From a checkpoint of a small transformer trained on Wikipedia: vocabulary 8192.
Each number is 500 + 25 x the weight over its row's rms, rounded and kept within 0 to 999. Layers, rows and columns count from 0. Numbers have three digits each. The size before them is the row's rms in percent of the matrix's.

# up: layer 8 MLP up, 256x96, rms 0.181, rows 100-145, columns 0-95
# down: layer 8 MLP down (transposed), 256x96, rms 0.176, rows 100-145, columns 0-95
# gate: layer 8 MLP gate, 256x96, rms 0.196, rows 101-146, columns 0-95
up100 107:488470469522552514504534551445499521460494539496516497493460487508536509473549527465480507524473481520472513531518491520529481492497502550514512518475474494451484531537517487515491466476469495519506479494502523499492533503471521469529521470495505523519467490459515527530511495476495482548
down100 107:531483509530501529471521534554455511466508519450518537487509524466500510489519534533517528514477502509480484507490481503506488493508486493518552513478519532464422486492470538522505476518471484489489472509518510456496516482497440512510516515500514521524522539444488481477505525485521489482
gate101 087:519498487491505551528461490451537486445468495505505470475453485481473533494516495494469484506474473491521539532480482471485532539443519489506485467519456514482538563487466531487509499514529462477512502511520511506522498513492495513491464492519480505491555489512458520498518525501512506482
up101 094:535508499479453502526481514446545459493448440517483514475473487446476536511503522506513471510485493516460528515528482544479499522475531507513493488491492510500501559494468540489497516508507508496498506497527492511516513526480513512531460481477487510466553472541512496524518518504469488465
down101 095:501477508458497441503496568446494492504480499495469498489507480540512506503507507496507444507496457506463531537541465524503510478536507513498467503484495517490457474535472483499494569509511519489501480490498510504483530490478485522514504487492508503471492472518504548469496492502443550464
gate102 096:531517502500481526479483513463535430476448493490508506496500496530483529514510476518527502473485489502560507503483514548481507519512489500475508503503488506496478541501463548525479478472492527446533502498486485485517513547448471530561490470545521523482540486487511480523495500506517499480
up102 097:536495549486496478474492504512501478510521464485483559478534560510476450511511471500493518513478462462466496473504513503522452490482515503497535503530560503495509505538493499492472525519515497548514502503533550493485523511464515524507549514492452511493497486486494475475466474529522523517
down102 099:520500507505478486507513511518533486483503480545516495502589498492529463492506472540480511541478481501521492503547468487504513445504518446497527478520490498495503468473527485512533509454509508493510549474525504548511486468486501488528479521480476517494480495456542504529540517512541484493
gate103 101:488509548511515533498524528509489526506490476514462461472511501503512548525490508524471535516547505443491464516495526509478492532473492472503573510502472500490503517547468517493500517498499475491476513524524468495539489515479504477505455486536457520510515483503483455469497523541456526488
up103 108:502501452513479516483534517507518530484536510502517477471457486508511495497521518482516498505489561511501509476420491473489503472515508523476500512529507504479535489456490484482456473503507494476499497502492520525476498536521508484506515534481536532510499485454480528471519515482536404487
down103 103:491499522502501475495511529517473539495471496485505472489490509511493519528484497538534525500487513488461460450574523514509457526475475477540500476502506452508504531534525497516495489481499467482484465463542473481474490508500517481483509492551485490486499456495525474482523442521451504468
gate104 097:496499526475529487441512496514514465459478475479499518542458495501495513477517495511477504501513500488522481514520547506528481497492493433521491477459470471534504504541510523484485503504483511515486494491505503509537485519466450548512440475492483547483514490562521468502517497496480495446
up104 094:564501512534493530514517523486502472487480460490525464512542526471501482518504515502513505495477497530489563527460507546534521495534473494505463482493476520499492485463488508498463478492558457459488516487497507509507513497521528518561542505480516530466458489518542478506498489511517505477
down104 094:497479473525511498504506465544504516486505535506508508464488501493478469514526511506512486513488521512499491558503555505507475443494484532519507507466467451522504490481512449531529469485464548493463482468552471556516510496509485529483504495511480493486553503476515494470507459527497533523
gate105 102:520485483512534504477515528461477497457455493472479486521523461500512494502485505517509581483489513497508489500515498489518493508504473511488510467486514468461485481528512528472482482513496502464511486537512519512524492503465490547553539504488532508505524469526492503506468595514469467483
up105 108:497559531461490503490449489497535490513545471485519515501542519493506528521508479498477450503499463495500513523457513477498466470500510466523518502528472521527529519468496486496469510526520449508461514460451475512478483493488466479472466481537479477541500518486466482483538484475499518503
down105 108:456520550524540498484492516491558491482493490484505533517551496512520503507488517485498507512455466541530519528491504505515516470496547492517517490495500570497501515469500521515477489507545551525493495494523503504524498508469450521490515504510514482541522528504478446525502448497543530503
gate106 099:511498540459559463510492477479487450487514479512520497497494496560488501495513519502547522477485494490510469525482536497522461517491444475522505481499480482479511529529513493486490486527467518487470493497471430483495505478501502534495486499529479480568510487493447497502476534536511487472
up106 099:499480555446499492472542504477469474497514450529496495505524530537449486511505527483544474521502516477486468503498498525493491502519459517497481545480493516464514510552508478503504501502468495518474547506473473452471502473502529493499462499507474507500477548496500514496452517537497531463
down106 098:485492481468492515504495557529510517532479550510487495468515488448514475495456545504486464519480471510467487450514525478501496510507530504507522515518451459527479470486445508482486501490478477519524503512481537513512465502493491487464516503466510508445467518493556494468526473466502501518
gate107 100:514480540480534503505538480492509502466483521474450500490496477498483460529457431530448496493454502467495468507522540483494458498499455487544505536529521508474551501521556497497503483524490494503481485485525498501504478476529491483496516527499533494491510500470504517496536519459521510533
up107 094:506500464518499466497519462465470524526512503497491488556479487500451465509477546464541517507455499496547510503534512549510481449530503458492487535513481519518538514477528472509477503476441557498494491499475548530502461522477501489495478518514511488495510481514514522484514496491517506500
down107 097:515511509488501458502522560482476502484485470464514486575498503460500497500515505531513462497481517546502525507564486507525492468493522458538492522517481496456493507515502517579497498509481482498483525464468538524512507518488522501505499494483519474457521535506510520536503487489496476465
gate108 105:452503505486455524498505522500519524468456522459542497534508481485543514493484511498471544494489480484536465519457498443512453524462535464476527489476515534511500512481516495506467497509497493475496490507501505565495511505454515491503505543514497559523530476489479487511512501479505461501
up108 096:507488521522503478498480500493482470513475488493465486547482458546483499529478512501493523511521495457493447522504506553474544484528471516560516469534498479430505503510494526502490523524486539510477518493514485496555440501503504509475469516475534489497465480459497494523520497504511484513
down108 090:512513533542525519502509528505557520515529488485519479504494499516514496539483466509473523483502491515461489469482502471517487465490483482540514446521538519507472487518534524477508550496523504493499478507519438462490436489479468511476513459467515542504535494510496476489484538474515462499
gate109 092:533527473463513475500527506423513493468507474476464490516521489510486561488487506498449531489473480507542488512485533464518466474501467448511504502481469520505472515509503505471490499543501508482552471525499505494531471541473480518480538483474514491477504496507510511547511485490543487500
up109 096:533495516466508486488515526479495518505473487485513502560522500561510487495461502492514539487507517496504485521500524493519485460537503492462528511456458517486465515559473471450497505546489530490482497519489501490532467530448509522480509445445500519485486496514518501506465499506512463481
down109 092:459496537496496504524502502498507490521523490482527459478503488504477491534488500496497515527545520515450498489479408496480509490500522496494483495500513583496505500468493516488469479513517477555549525485499476433473500519522500476473490478508482541504517473507497475475486455488504499483
gate110 099:534464498513501501495509510486536473520458515497507433504482497478498505521494547492476531528526505478509465505488499459511511496460452513487466486519498555491506491556519481542488487476514476455460477492503538476477497507503515545561500447491497534478487502472507466501480505493528482503
up110 098:515518554458514522502491536517454550501546487456501496534464523500513474483520509510485460533521472493483478486494544492506541483497508498485498510544526539502542452489472487491477506483499532499483465514479512495478480503515488508516500530491496523487478498443436491504501515526553495471
down110 098:541489516549493527469493510508517506482527498525502491477440535494533490562481507464525517504518514517502451483505452524499532481537539502520528502494480523517498499495535536449487450506497514486482506495465478512493496492529503544491511530493452528467477503485492483487506461544472472483
gate111 094:514487504510506512495528495498491483497430507505491487475528495550529488498537491502432506500428492508503472481442492488531491577482498495505532511516503499466493478525491497517462529508496481502508500460463501504479541428504494461528479495535501484504462521506487490503499516512516485493
up111 098:482548478532478522485506480468533519528508505506451477425483510514482515486539535512465501494488506511458489495494497484484500543471487509525469517503493451445524540482504513500495537533503483469474512474496526530506506503531480492481483449502482528487489488441478495464473505489516463489
down111 091:487448464494512501535515487542494475492535482515480506477543502488500483486534572505484519529492496503571499484486498512507533484410537505486485527531515523458508463514516485500498497531500538516505543486499527521504521506521532472507495508476505460498492508493511502507508536468482467504
gate112 093:509457516512472514517503513473512479522472513505502517498479494556478518509524467474492487425481509484434469466450502479516507514518492462501515505502471520440508497508511527516488524495458501518467431511493509517525506498537499478545545499523522490492482491512502496520542514517521482527
up112 093:478508507467501508519468488552490513488470447501522511525510500536420491472513457522474499499470489454494487503493519496544462487494490492476455509505484529498505527497524514478475504556486499498508493529479537513558496516540469509513525504503481470434523476477533497484507510487509515518
down112 089:509499502492508475461525508508530525482545502517497496469470530480514481486470447435472497454443485523504467513526431505502509471503522492511505513502535479479523506515500529478469548477494494512497486480540505515471510504509478525479501477483513478478472469543484487520536445515499502536
gate113 108:500507533489552457521478489496518499496523476486488503508516428527479486498495480453475518550460485502513464532515507502492500450499548478524507495527491474502487498475502538510508484462537480450493520528485509511503489474510467518489502498545524514501562486543504513484494528522492477448
up113 088:499524516484515520487535533476481465483512463490487456432539493517520489516481521495458496492496499475517513476516503504491520503475473510491484514498464498457529469454508452473541502498480481468472535491491509502474462488525520470480515492469464546497519542491545551473492518522484462496
down113 092:477527496484495524483503536465532514472490505502493463466493501500525512504520466525489455526515459503538553524512504494492533523515499466490512482523499548445538499501469507566479527526506460483468459480480517525523497500451486504482565482482501520474480470513501478506494488496512534507
gate114 103:471498509494533481469484504504488487493501493476540493514539493510517500484523459499493545491507496487525499501514526525507456454490506494509490481481479485517537490509471498495493517499495531478468462508495504514565474494538487514504485471581491527524540485524496486428475559542460515485
up114 112:487490476503490511495490488504498526521471475523515515555478514502477518525468541470488505530481454466491500536540488490510527535538496519494504501495501529509492491520523490489493443541513509544501568518469495482435542523513501458466511484494515512511463510506483503534561481526499523497
down114 104:451534510494502515504464494444484471469491548478554521504515502521496499474480492486500511548484496520462455540484502485481508470483479495499455506519490534537494528485485474469509521526516499544462508538547490516496493480503533487536477493529514471464490481526474501482458550514495497484
gate115 092:543458571482554515494488464509475522538505528512516502446513502525543477476533486513488509480495514501504506508457494524502495456512477439515528486475536507486483470450488511500510501513441499506504501524507480496467489503495503514534495481496503496508495539514476476465523495479564490486
up115 094:477487461507536550500494509512510490494485546510533495482467471551497509501474511528475533480455508549446513485495479519515509508535491499549527500465472454515553486523481517527481499491538495500498527540509464488505507488510490481507539473502517522525517472509510458523532486517460481466
down115 098:524478492502542528537537479492490478500506479523448481501467506433524466502502475519515512486510512462532500521500564510488503500508515477447492519522521458486516508496544507445493522525485501489489451459475490483496489532510523493531521494509497493467453501515493532507469466530543503498
gate116 094:470487476503511504499509500495510487467489488484554501485496479509460526452482490468512517495507506499526511561483503521472505482478477451505488459487506497485468503497478504490497498513520491455505502541475493495506495507475504518489493548502519532505580451526435547504491566514517478474
up116 102:529517467474500461535482463450469510547466450513501528501495449481503480473519539509507512516475486479491534527526508466527525511495493525537484518514460518466453519500488543488482496514477502512480500511540502511487506522503497508526498487503486492493523478487507538530501507551455512434
down116 097:530463517498531505503493545507468447478455501500499500479510490506534504518537561499508470509491478495483539496494463502484521529529523484543480528532501539480441466550469516531499520492502517492500487525526530485451556499507528550496527505527509485487490507504517532471504479510489511492
gate117 097:508521493516529488462455530490475483503465479486506518483461472500532482482525484483478533510451501545494484478501494484540508536521496495541500508476502480444447475546510487481521500503487539466490484462542479494533513527517483483482501514478517512465477450552475515510543512526498501477
up117 089:489498520524497517538546475492522486474465520503458466530537453529516504516507535493521514552534507469548515551522500503521490499475524523502470500496484481550521517548466528480478531486508524492499539535495500478470492502495489506526506474483464496531489519527552506517489482457471494480
down117 088:526527478491503527477488524497485474508528518511513516515476458505524527516514505516478499484476544511466466488542498491499504477551502493481460482488454471542474505509467508464539488491499498519469463529498495512520456476512513473519460536495462472460538463518482505493525474479500574490
gate118 097:547452487503535494505508492533497448522485505501523481494503476487520509503491507510446533459481524481489517504466491460534491536478522489540510484493519505520455477531527481500539429494536524467512465540459481508531502476534461473527479523512515508490527527523484480510494524510521504509
up118 093:496514480540532556524515464502528516454468495524465506484516501490470507502500486471513445494516511495496500452532488479465465526481509506458500503542476492484491507473504475514473521497529489486523515486509526509466498519482518531521517505494534555502522445457489524543525496526441514523
down118 096:497489547510502459478516518506459529487487497457503439524501482493483497495512462507531505484528514500468558457533496461497479483529475472521484515495486524491506473514529524464532519529483472494548526473504467452493526485474469460486478479453469512514505519514536489475496527514484494475
gate119 101:524562482521519521493512497528502481470546506496475512505437478533485480491514466483518479506483508504539504522491510494516471538505494533548514484463426499486520494481477520481500476504508437499485469479479473520519521514481466513546488492510530544523489515481474501499500508479492446477
up119 093:492550518469514497500518489511471511505463482518490485499529537501502539495484502564504518488483530475532462505509487524482463517529462474461455495504524541499485502510499516519522501489496475569498486531513475513516475509465533536482448525473499491491521527493477510443483475554513510483
down119 095:499493519437499464481525529475533502494496514483493490563450461549466428492507521463461519480481516461463491503509487494487510515503481504509490501523492487485505518492469510518508515489540513513512485500507474487509520537456497451481491514505493450468510517471489480524524526542517522464
gate120 095:501530478542487469512533536461471446480495476453499488520514495511538481566523456478482529519484501503477516494513501512534506548467558492514513519529449470469444484517488508498475499548519481486466486533500516508514530517516487504542490496514512499497488477489495502499511527531510506475
up120 094:527510491502525480540532554465464497495474499494466502514504475480501475508522480531512518504516524471451512496524511478527552491526526516516503501501482445504467515515514456501504474559494514491488497533473569491476497532466522512525523479466513482465511466482494500511491535527466521462
down120 092:520474498498501488504541471452494525536481523482522525480442501520516480459525500530511488512525487483505515524484478538511492492483488506501477539458488448481516521514479458542512508516470510487518537469513525471463469543509557515502458520481510438486530513475496507523501525493466509490
gate121 100:570471535500533473499526472510516461465520469466508460504515481528521519483561517501486530493496514494545492510521533515572475495508509498520504494503485534501482476515505484515510492492529484467482492520537450476540481487494488547536505485493543471485479491487511466527510504523505472485
up121 118:494498501487507527519490498505525481510509458505467509458481485506528484487555525488492483545493507528543507486466477471522496552427496489505485534524550523531493518572488507473518490495532522492497494537568489511474478516567514505497516499502512483513500513467486509487524492502492495514
down121 116:488491515536491476539506507489522499467529516515485498513484466521495492480465517485492500489469502489475526512488536509551561493502516500481520484503511551479500473503462448472513446480493487454515493571481517449458489471486503526489486519476498481478513510455476480494523449488517512473
gate122 102:485464506492491512470511530533490525487503477499538479503523484470484476497488505527486554497485496495516470497502469539527504517500536467486496461511486529534509498509514482502527497519513465515476496529515522564561481475491521474493551500503485523485477493505520506461554535564456513461
up122 105:518489526509520477495525505474473513518474487507514511497489492566518490494512444524501487466535566504475496509492488554527499461523490504554517522488512519471460485547504463511518497467461495492508477498493476453497495490485492525526456458473499472511535532506500534526451524484502506495
down122 105:481528514515489527461537495542497468476462507477535488519471512475493488537477471525500542528499459479529478447536462475485491468505486513465480451498486491483508521486485517464508440501500489529501496550495504553518502473538505511474514533511519529480487508501524471457499483467485497507
gate123 101:479532484470550539490499569486475499480463486469489523484487503520469523523494516456455465432467482525524530526507520474512457505537500520515513528527491506456505504456467485463526544531499467510500475510476489519533501484517468504523498504527499517523495487490500507508494524500510495531
up123 090:444521475467520528510441505521500492481543513471520477496491494501474481489480506451475493476500510499521503499502470510512488476548476523475500515465502484431504473485464506508532485524462477518523494506500547499547520480541462491511521511480498555476498493466504499482543507477499462535
down123 093:478508464498476506489530482519485522535529501507527505503501549436500487497489506491498502522485414498548505459522479517532497470527531476483518536457491476522502503506536503492516509499483490541524529478535497489463469505489450498467506533498494532478525494503484478528469455523477522502
gate124 095:550476496462487488490522487505504510516493491483486536496516546510533487447486507483508562509508543490566497482492504510490474505484474505534528480520487525479522456514513508493514449501497512498454491512556505508504450486454502545470514521494521477457491510489514469457498536508488518482
up124 097:528449532506517530492522478513429469487494532518453507473514509482481503495491518550472467459488472504484474447520473524516510485506493521471568521519491513517484533512476504531501540525478510500519500497524498487476498542497488465489513488486489543514485521498552497491536463486518488479
down124 088:506494517475505477510499511514540515508494461478517493507492515521506535525539458466463463520505455480501483505468454487505501507515472495509486468429485480475507475426488469474501505454513520486486525522471505491518519530495540538484480479484485531540506547492501514479507512539462486526
gate125 104:490516506526496471471499483480490469488474480488541465511542469555533514511498536499485494487494463494480506528493531517498528530531471489525503465475491506483528506515490528506522476520512507473473485494450413489458510488523478535542491500471511503514545445510511467506503537472495512516
up125 097:507539477509485487509536500481487529493490519542511519511493418535521471510509550451527515497467518538508521479481514512517509478529536484525498493473546533438498528499527523510481476517480493492565476504524480499460540491518495496520480491495515489525464498515510477498460481511522499480
down125 098:498516518473511538517466509493484542516463477498506498479487507462494494504515474518481479502517484512495554490548447507520483504492502482495498478511537549469508530518485520515459523521516457551541509540494518484506509545483514547474516479471501510463501531491504480438543524514499487539
gate126 108:514468497511477514456479513484509542436529513469506482505525471509488474495519491486485474505455494486514441529476493483548509512486518530486498545469514500456519460493492549473519515535506446480512509487500511551552515522508500530488510480493511474547502489462486486513482507494519459501
up126 103:504484514486505488515536519529517471509495472496531478516497462506507519504487516509539542483507521496487553497523494486471486542496482509482474539503480509481487491531465480546531501541540503432523469486491468459527538524458478492549473501454483493522495505492549522515483509477512480460
down126 107:518534457536505497510450509456513489507501491486497502516485512489505478484517494502484491495499503497515475519514563506557548540470502493492540504496562495510513513446538531419507493528514476509478541497494498539497472515533514500484524521522479500485485526517497493458497450501484521507
gate127 091:529476552487508553500520509481506484535479491476524503459480484480492527482493485537468514561496504524461468503499471489500472494525488476465517496510481504510541491511487478502487460556512496512509504519513513495481472480478505499527429480484481525499525449509462513474462512550530533487
up127 096:477468435527483528468470487515486522470506505503520567505464520518501506450502520479490510443489474484537498501538503508515479513503485516535505539533491498479501531494532438484482505552469459523501503480539503491507482482488520512474526536487497510496470512486477532526485505481509452501
down127 095:454488454509510521481488475488495515496515503510505522507515524521486481471491498515510467433505473493497489510465541519486495509466500549503508514505518469474494560478485489490506466488530495515473486527469474469536490521472510503452507483483519527490498482427472495520537537477529435514
gate128 098:496487521456504505474499544484482522500462492515503429489517497504470531486534455465511529500495522477472473507502520455508491509467475500519519461529487515472545488520514467514475489468481491514502511467543482483489527511486505482548536478501483517519524478542504462480524538479552497464
up128 102:494468495476585490526525539511493478541540490465507518498482550501505510487488521522508484465495508475520470510498497469457476534460499504484528486506527508474508529520502499514451521502562482494507481472552475466513511502497501472502519498517525536525476521527498446516500496525482528526
down128 104:507498516462542478472510512462471480540520506487511522501516488532496490516482520514501505507500516509515474530504491508488463498531536556492584520467511521520486546508517468532484511500497491478495527461475497440515473492495515503503470478523536541532496561545522477488493499479520498524
gate129 118:516503511490488504480507506480460513504467492507544488497518514480485489485545473517503488475474503508526484526516525444519501528530478502523478492483485509512468492526473508403482480504462490503496506531439451522500506482466462530479458479506511466492546476510476491488480549507500530516
up129 112:515493476483491507517487462498522509438474494526485516526490513544527505482459515468462517493499473479511514489499508525489521480482474503549571497521464498495549526487528519540516525489524528500484505520530544479467468495530528465509565527532528497517490534485535482520493500517508501516
down129 108:500520524485493563497453500531468486458480521487491482521518506533516512468467489495481563506510503493445495487493541521516491513502499495507530490502484489529520501527496507555435506550540487491461490516510495471474470493499494465503513476474523495525468521444511495534516498497544521511
gate130 097:553488481482488527517520523484478482514508475447503505552513455548522488471507501477513495465519466505503468547481516472501495483513505506547524438524501487511558465504545481510475501487490453529471503485516492519493471477499491514482492542532541486499511508483489533503501506469508455507
up130 095:471496490481535500495496495549489430501524498505509447489511523528473566496513534471507448484539497487518526491491478503508519512512484512497520523488538497481465503500463473498541531489505451492527450517501471509508476520504489498494539533473521467487504537456516481506515493534487473458
down130 098:509511538479473476505500461501531546535516538520503500481507486471489465523475469478488454535497521486511523499467445537517525565496450485506516505487491459498469514516509487457555508472505492510473498497504525499496535504471476482525466488498492475498443513473484485476494507512532497458
gate131 100:541464486518561475465550480485498479503461522467522485500517419528532508511505511473493550474495477499500479509510509496500506485465495488478509436519464511515518502516497483519475485488506505460480480518438474510516526466533534519473498527500525532517518483471511494481499497478481491510
up131 098:515468492487466500543454486457485500553489520508516500522504511497533475517482487522492490501489484515461465505465492506511551486482475561501520509486486502503489444497516492515517503466524463496448523492478509490483488489495540551499466517507524467483489516507432511512486500482566511529
down131 100:490511496470537484514515468464510498504475481524494488530473552478504539491463514493496505430511466510482480477488515501492492516502478519472505456477530522546526518503493520477468482508523520499528488549518539507504489455464475518508494496504457507472452536523509502540483520546542519538
gate132 093:523522497554512530483476508514471462530502516470525538498475522508507488522510535504510516494486487494525518507444510470559495511499540517517518474532522538494444514500506472491508500514504445476427524506485491506537501490512495533541510465513492459497475472542505487508478507480505475539
up132 098:487524476502450493473460502540515509483500489533526508466545524484484471484473498465516503502481482478478538531521493511461517500494524469483471492505480497529529480515484474455479489541486469498551501503510535503501464532475504515463470486537472500536539514544534479443544491504498490495
down132 099:511536497462498486508512503511492520474475479488519524503514476532487453530473544501573489492502469465533535474438494455499469525511497525488483490543498505474508526486522507490519484473505476514459495512537493488459488448506509515537520466483511531524443497496466498523511519481481475496
gate133 105:515514538500539500494522519503569529497491502486526463494507482491501518517509483482472513534522479489525443512528571508483488487476538476504541493526470519484514526523491519523535510497454499440485510510513472526507472503486499496512502502566540513517506503482530467467526514474472511524
up133 099:491486504567507481475538475487478537465526533524491526509531437520542493519483512508490503470471528492520481513505498432533486465546521512522514480485487488527475492503504496497503510444515487522486492510510524516527511517491568498513528464493508522471496503507513542535475493464500528484
down133 097:525538486477498517497538446497512498523525487499479493525466494494495441487494539503518500517489452533497542515537520491494574497512486464490495535469466504492504468476521481526507526498496531474528500478499493509461522534502572490529507487497510492494498496523474500462532559504473486491
gate134 102:475504494506465536510517498495519535511446540484537514491489466481538500530473438495472538487485468510480509488479509465482487473519516487547494459498493492499539471512508528497530494526514572493491515524518503501509464473521483506497473496494554519496533482515499445532494509462476514532
up134 090:526461521460481482510447492479492513513511526515489502526504532491488516493494505512495466498509499460501504513486541478552527526475527497522434553541520505485513495517510484509483548521518504550531477472528512484484474506463490515495502467515492452500429471476514481496473484526524527481
down134 095:504517547550509469488500530471496521462491501501549504543509470506477531501515518473503505484491477547515519484487504496496510469514525466508489492467500522500500500484482460533511490541484489517552462507451489517498515537510488502476449507520476534526531438499519496512511426503535493505
gate135 095:483512492475486486495545513487510456526504456483474493425473495490469493504444519503521519529504489520519475509535519432484466514508465479507483519487513524510458519485507502460475505489488470467541477495510448510488465483481468484513521496501519476510568472496505509475481524507480510515
up135 092:526506490468516476469506515490492542493479469487523531505497460507482498490501481465468497470549474519531513505478535465505484512499549497479479488521500494491481543474487498522560484512510519524446483508529496510486460505509464563559508462479490514485506528503492473519467505562524503491
down135 096:484501490483489506485502557471504488489512497468504490476506443517489477513492531501509506478526492527516537482524509479516515553495520529519466498544490511511438484528467479484454509472515474516500529517485523519503525495451493463496512498520491472509457541478491466519482503570499559479
gate136 110:507518482521508497532487504486515526495473523466492512498458479492509520507511459503479488472499490511498468517473487449511497521490499531503549473507503496461497492487440546513455523521525489454472480503493465503535475484499469460498489456511464548535478428516490494514495519461480459483
up136 102:521445515511539474494500496555482499514537481469511521498469550489470506466462513467478511509517498474517485523498487536485507503482503485421498474478561543479495485504512470535515510530503505519524518499519488519533521492485491507517520507487481531453489484509515485458462505508514555523
down136 101:510507439531552469450538529486515528521519494517536454500514485451528531504481485487501532492448510542508537514509518540513481500514502461509497538496540483503553510509539517464535504488505508498507522521493506507521515514480476472515503496492502527525495472540512445495512468503474508491
gate137 098:484506535514523531490477518452467510493531475503473483519483486515513528482527496480529491527466470498469507530495555481545463500527490519554489466470503527503518511527525507492510496518494462517427482515519502541515472487505489480534523503482498551483519516467503446500539504540492510492
up137 099:505491514490466463512514501489535510488492495521524489501500504527478483466499515524489546477507512498507514474483496493532494528468474438500524507543450528515480518464468527497471549499497507420497531522487502503554498517542489551463511492541491465552499481482470502504497498485508469490
down137 101:470482491477556497529497501478504503494529468466540477473478538485577549466519503524461545496455494526496491507472505459522499492449498512526481509481519480512498466519474518477507532528497474501475471516499487543515469502530491505527472494525488511493490451496469483506507498484475466483
gate138 101:499499479487464490468502519501482507489550498532497519472483492509550504510498477506448510523433505514499487465457538523556499491480477490552479479509496516494473508529490511467474476548501478535495470516490501513517475425542488501532494523478480522516512497518507508494487521527528458480
up138 097:502504531500533480532529534502488490489489457479435533490453519467469529469534516520502513525516465507542518510493493479473515538497511516463504541481535503496465466498520509503506516531539525491528504505432506491472535529466471466506492489458496495477462503512495494500496512461515488465
down138 097:502502469534494471500464519473528495453497518450449464468549496499451495495467545507480472530501552518498517512485518503522511484498504528490473483530487517497467484479494532514506504541545520531494502511509512540497526489538477527541489495503483475509487507474495471445531522505499449480
gate139 105:508486520536508456507496507513497525501500514475490524508516476554536520465540510509538502492513522533519517471501524507515487508467468514547521481479496497501499488540512476521492507474539492442491455562478469515515494547512496515503494501466457458523472499472484458521490524478520502443
up139 104:504466532497501470508485478508509538458499531414495474499530499516519451499532471497492494466501501513515496511504514523536498550459496517517501519510517509531513498484473494500460511488558478458476498503491455500514485529555482480512479479499494488519494502500494469465469526509567492473
down139 104:487490509499468480539541502522529476483512492464491533458500477487510513493513487490544489474482513518520520511502419507468507493478525512578530535472525444550501468503499501499526499439518498486489486492503526503483488530515504493503504478452552483489480510509488479469506489485499524473
gate140 110:478524471526532522490456521505511492443511473497550493490483448527519498478540483482465494504509485536504518517493493453526501500515512520525507469486490487484523458474493547500443484464519491507498494506517481501522491445521452523534489507491529548496514497459498484520493512476517447470
up140 105:482512520489505515490506502503482501512477482494552475495478549492536534516455519473467465527486512491486503513470497538474515507503461537486515499493572539527527482510481471500503533530523506541504524484467510495478518461494472473529508514465488498478528520527509467513482501491568523553
down140 103:528508515443513485453475483500512518531468518459485517502484477476529447494489473535471532509526456508505505488515519531499503519496482451525461522496494496512533526521490492536491523522479482554512515552524503471473509492505473513488504481476538482513495471479496482523503492560540526455
gate141 091:498487530486538513500541523478492519561518522496529456465486475497500516493505493517488530499456513498541492493491500465541502479489448463545495509487477495432518493489471494505487497497495454457457510466474461522497505512519501517495499485495525544514518454478465487510529493494540461487
up141 085:518485508483459483497470559527491568511519480500506518502572463518480472468483502548536507493495505495472490453511469501488493460512576503507487532483472505491483493493505488508487506515494510496513509468455493489561529511497484540545484489476507523500509504499523480515511501495541472491
down141 087:548536477467493460472501466485514483502471507453447503535509505504472484513486529523527499514477482506472493494497485520451522494549519535467472503492500543510517512489523523501519480522490514525483468530494528561503508520464446515488489496514501482514460530496531532463470544506500486469
gate142 101:494526469482474525466496490454498529472516501481438497473503498511502476490508528491474505443454533508490501502476504487522524508486450512502462517550506525470498482525490474456462509505534506486478453548560517497488501489515512518511514456447490498505508500503512503477498524524553495525
up142 097:453485511467557509484474526516500501506535475471503451507536510492518495493521484501513493472513495506479495507454524508518483513440534498517507521520488529498520547493507475489490541490458497531439509498510430471486489469513504504531451479471471525500503511478504514522514515532541529524
down142 101:452436538539504508511546474522506504488545512503513476512502492503505494507489485499500498552517492509496503509468490499542484483473506463498534503509549483476508467563490492506495460461512502498503531489477492514496495524438469511507490498521501530500487525520479517417533467489498519530
gate143 092:509485504504499505517506494477515449484486496514490484513486474564494533507509470450543491482513530479469528502488513490472466481528477472485499476473445518524497507490451521485493460543486567479507455489504500509466492537524478543511509501521540537481561485513496481508497513479484516495
up143 098:485478476531524529542491490519522446510468503503500508589486494506526451504491482504517500434491496533490497456507478479500464467523490497540453496495474479464480536467506488500460455509494515503492529501500487499535511501529486512498451524501495482482505482473461520532512493483489501527
down143 096:468462484506523499485489489525455492502493471516462476488517519524516483510505552490458477527506496498476436505488449515507476464504542512498511519494522530455531503504484493543520529505487479515467512509550540495486483492531499484512530527493462466521449517496486508495516560544518516495
gate144 088:490482500527561502501504509510512460490481456525473487471497461515564497489460523489514495480535465500515514524530514517505476514498508515528509518476495492485458507507468528489523505517516463513517469561511502494480526499519497520493519471504471479572458501486509502502465525572519509530
up144 099:507463496521478434484528495469481507476508485505514527512498513506507495476499501454487537471497532538545545492497480501504517506495543522502506453498525490501432528504473515514558539500499530498523460496497517501509498529480519514565510507499564493509494523536505539499501512503534528489
down144 098:508519519534483489497507507502485529503500471514503511503445492534471557514528522538521513509490505502439499522526459467497526475485464491523511499456487457456524497481475471521471531435518500472517515513520516543511490514509521506435496501504487533492520469505520466459523475483505513509
gate145 117:494494521490545490522538523492542491532498477436512482449513524520532502507501461535482547524475502483493458528524508492496493503501480477507496489545501522476537503503487480508454502508507492476477539466522512535526458494505451495501464482501501482533506476535516458503504565469475499514
up145 107:537482539507500497527477462507479463477491502549534462504496521469522505509460501523469484503516533471501501497505473516469452519513486541460516502486509507485489501503437513487520516502483453522537479521495472496470538501528551453494474513517478513526522532509483527460540535473503487518
down145 113:532461461509493530498500494480464515482492498509412471507540500466478467479476503503458528485495494475504446468459507490477521526500513496468477498500518511470518510485495485495556476505512492505522463531481530501509492471541519497489549522514502465488504508481482528525496438528514481523
gate146 091:467528477470477507511491495481487502480504516441509492488532450484445510533507498555487533494494495544501486529507492493488498521503500520448505505483530509522487551488491515508523489481485480472480501525474536533532457500495500543523534486499532506533532448489485441488481528478507514540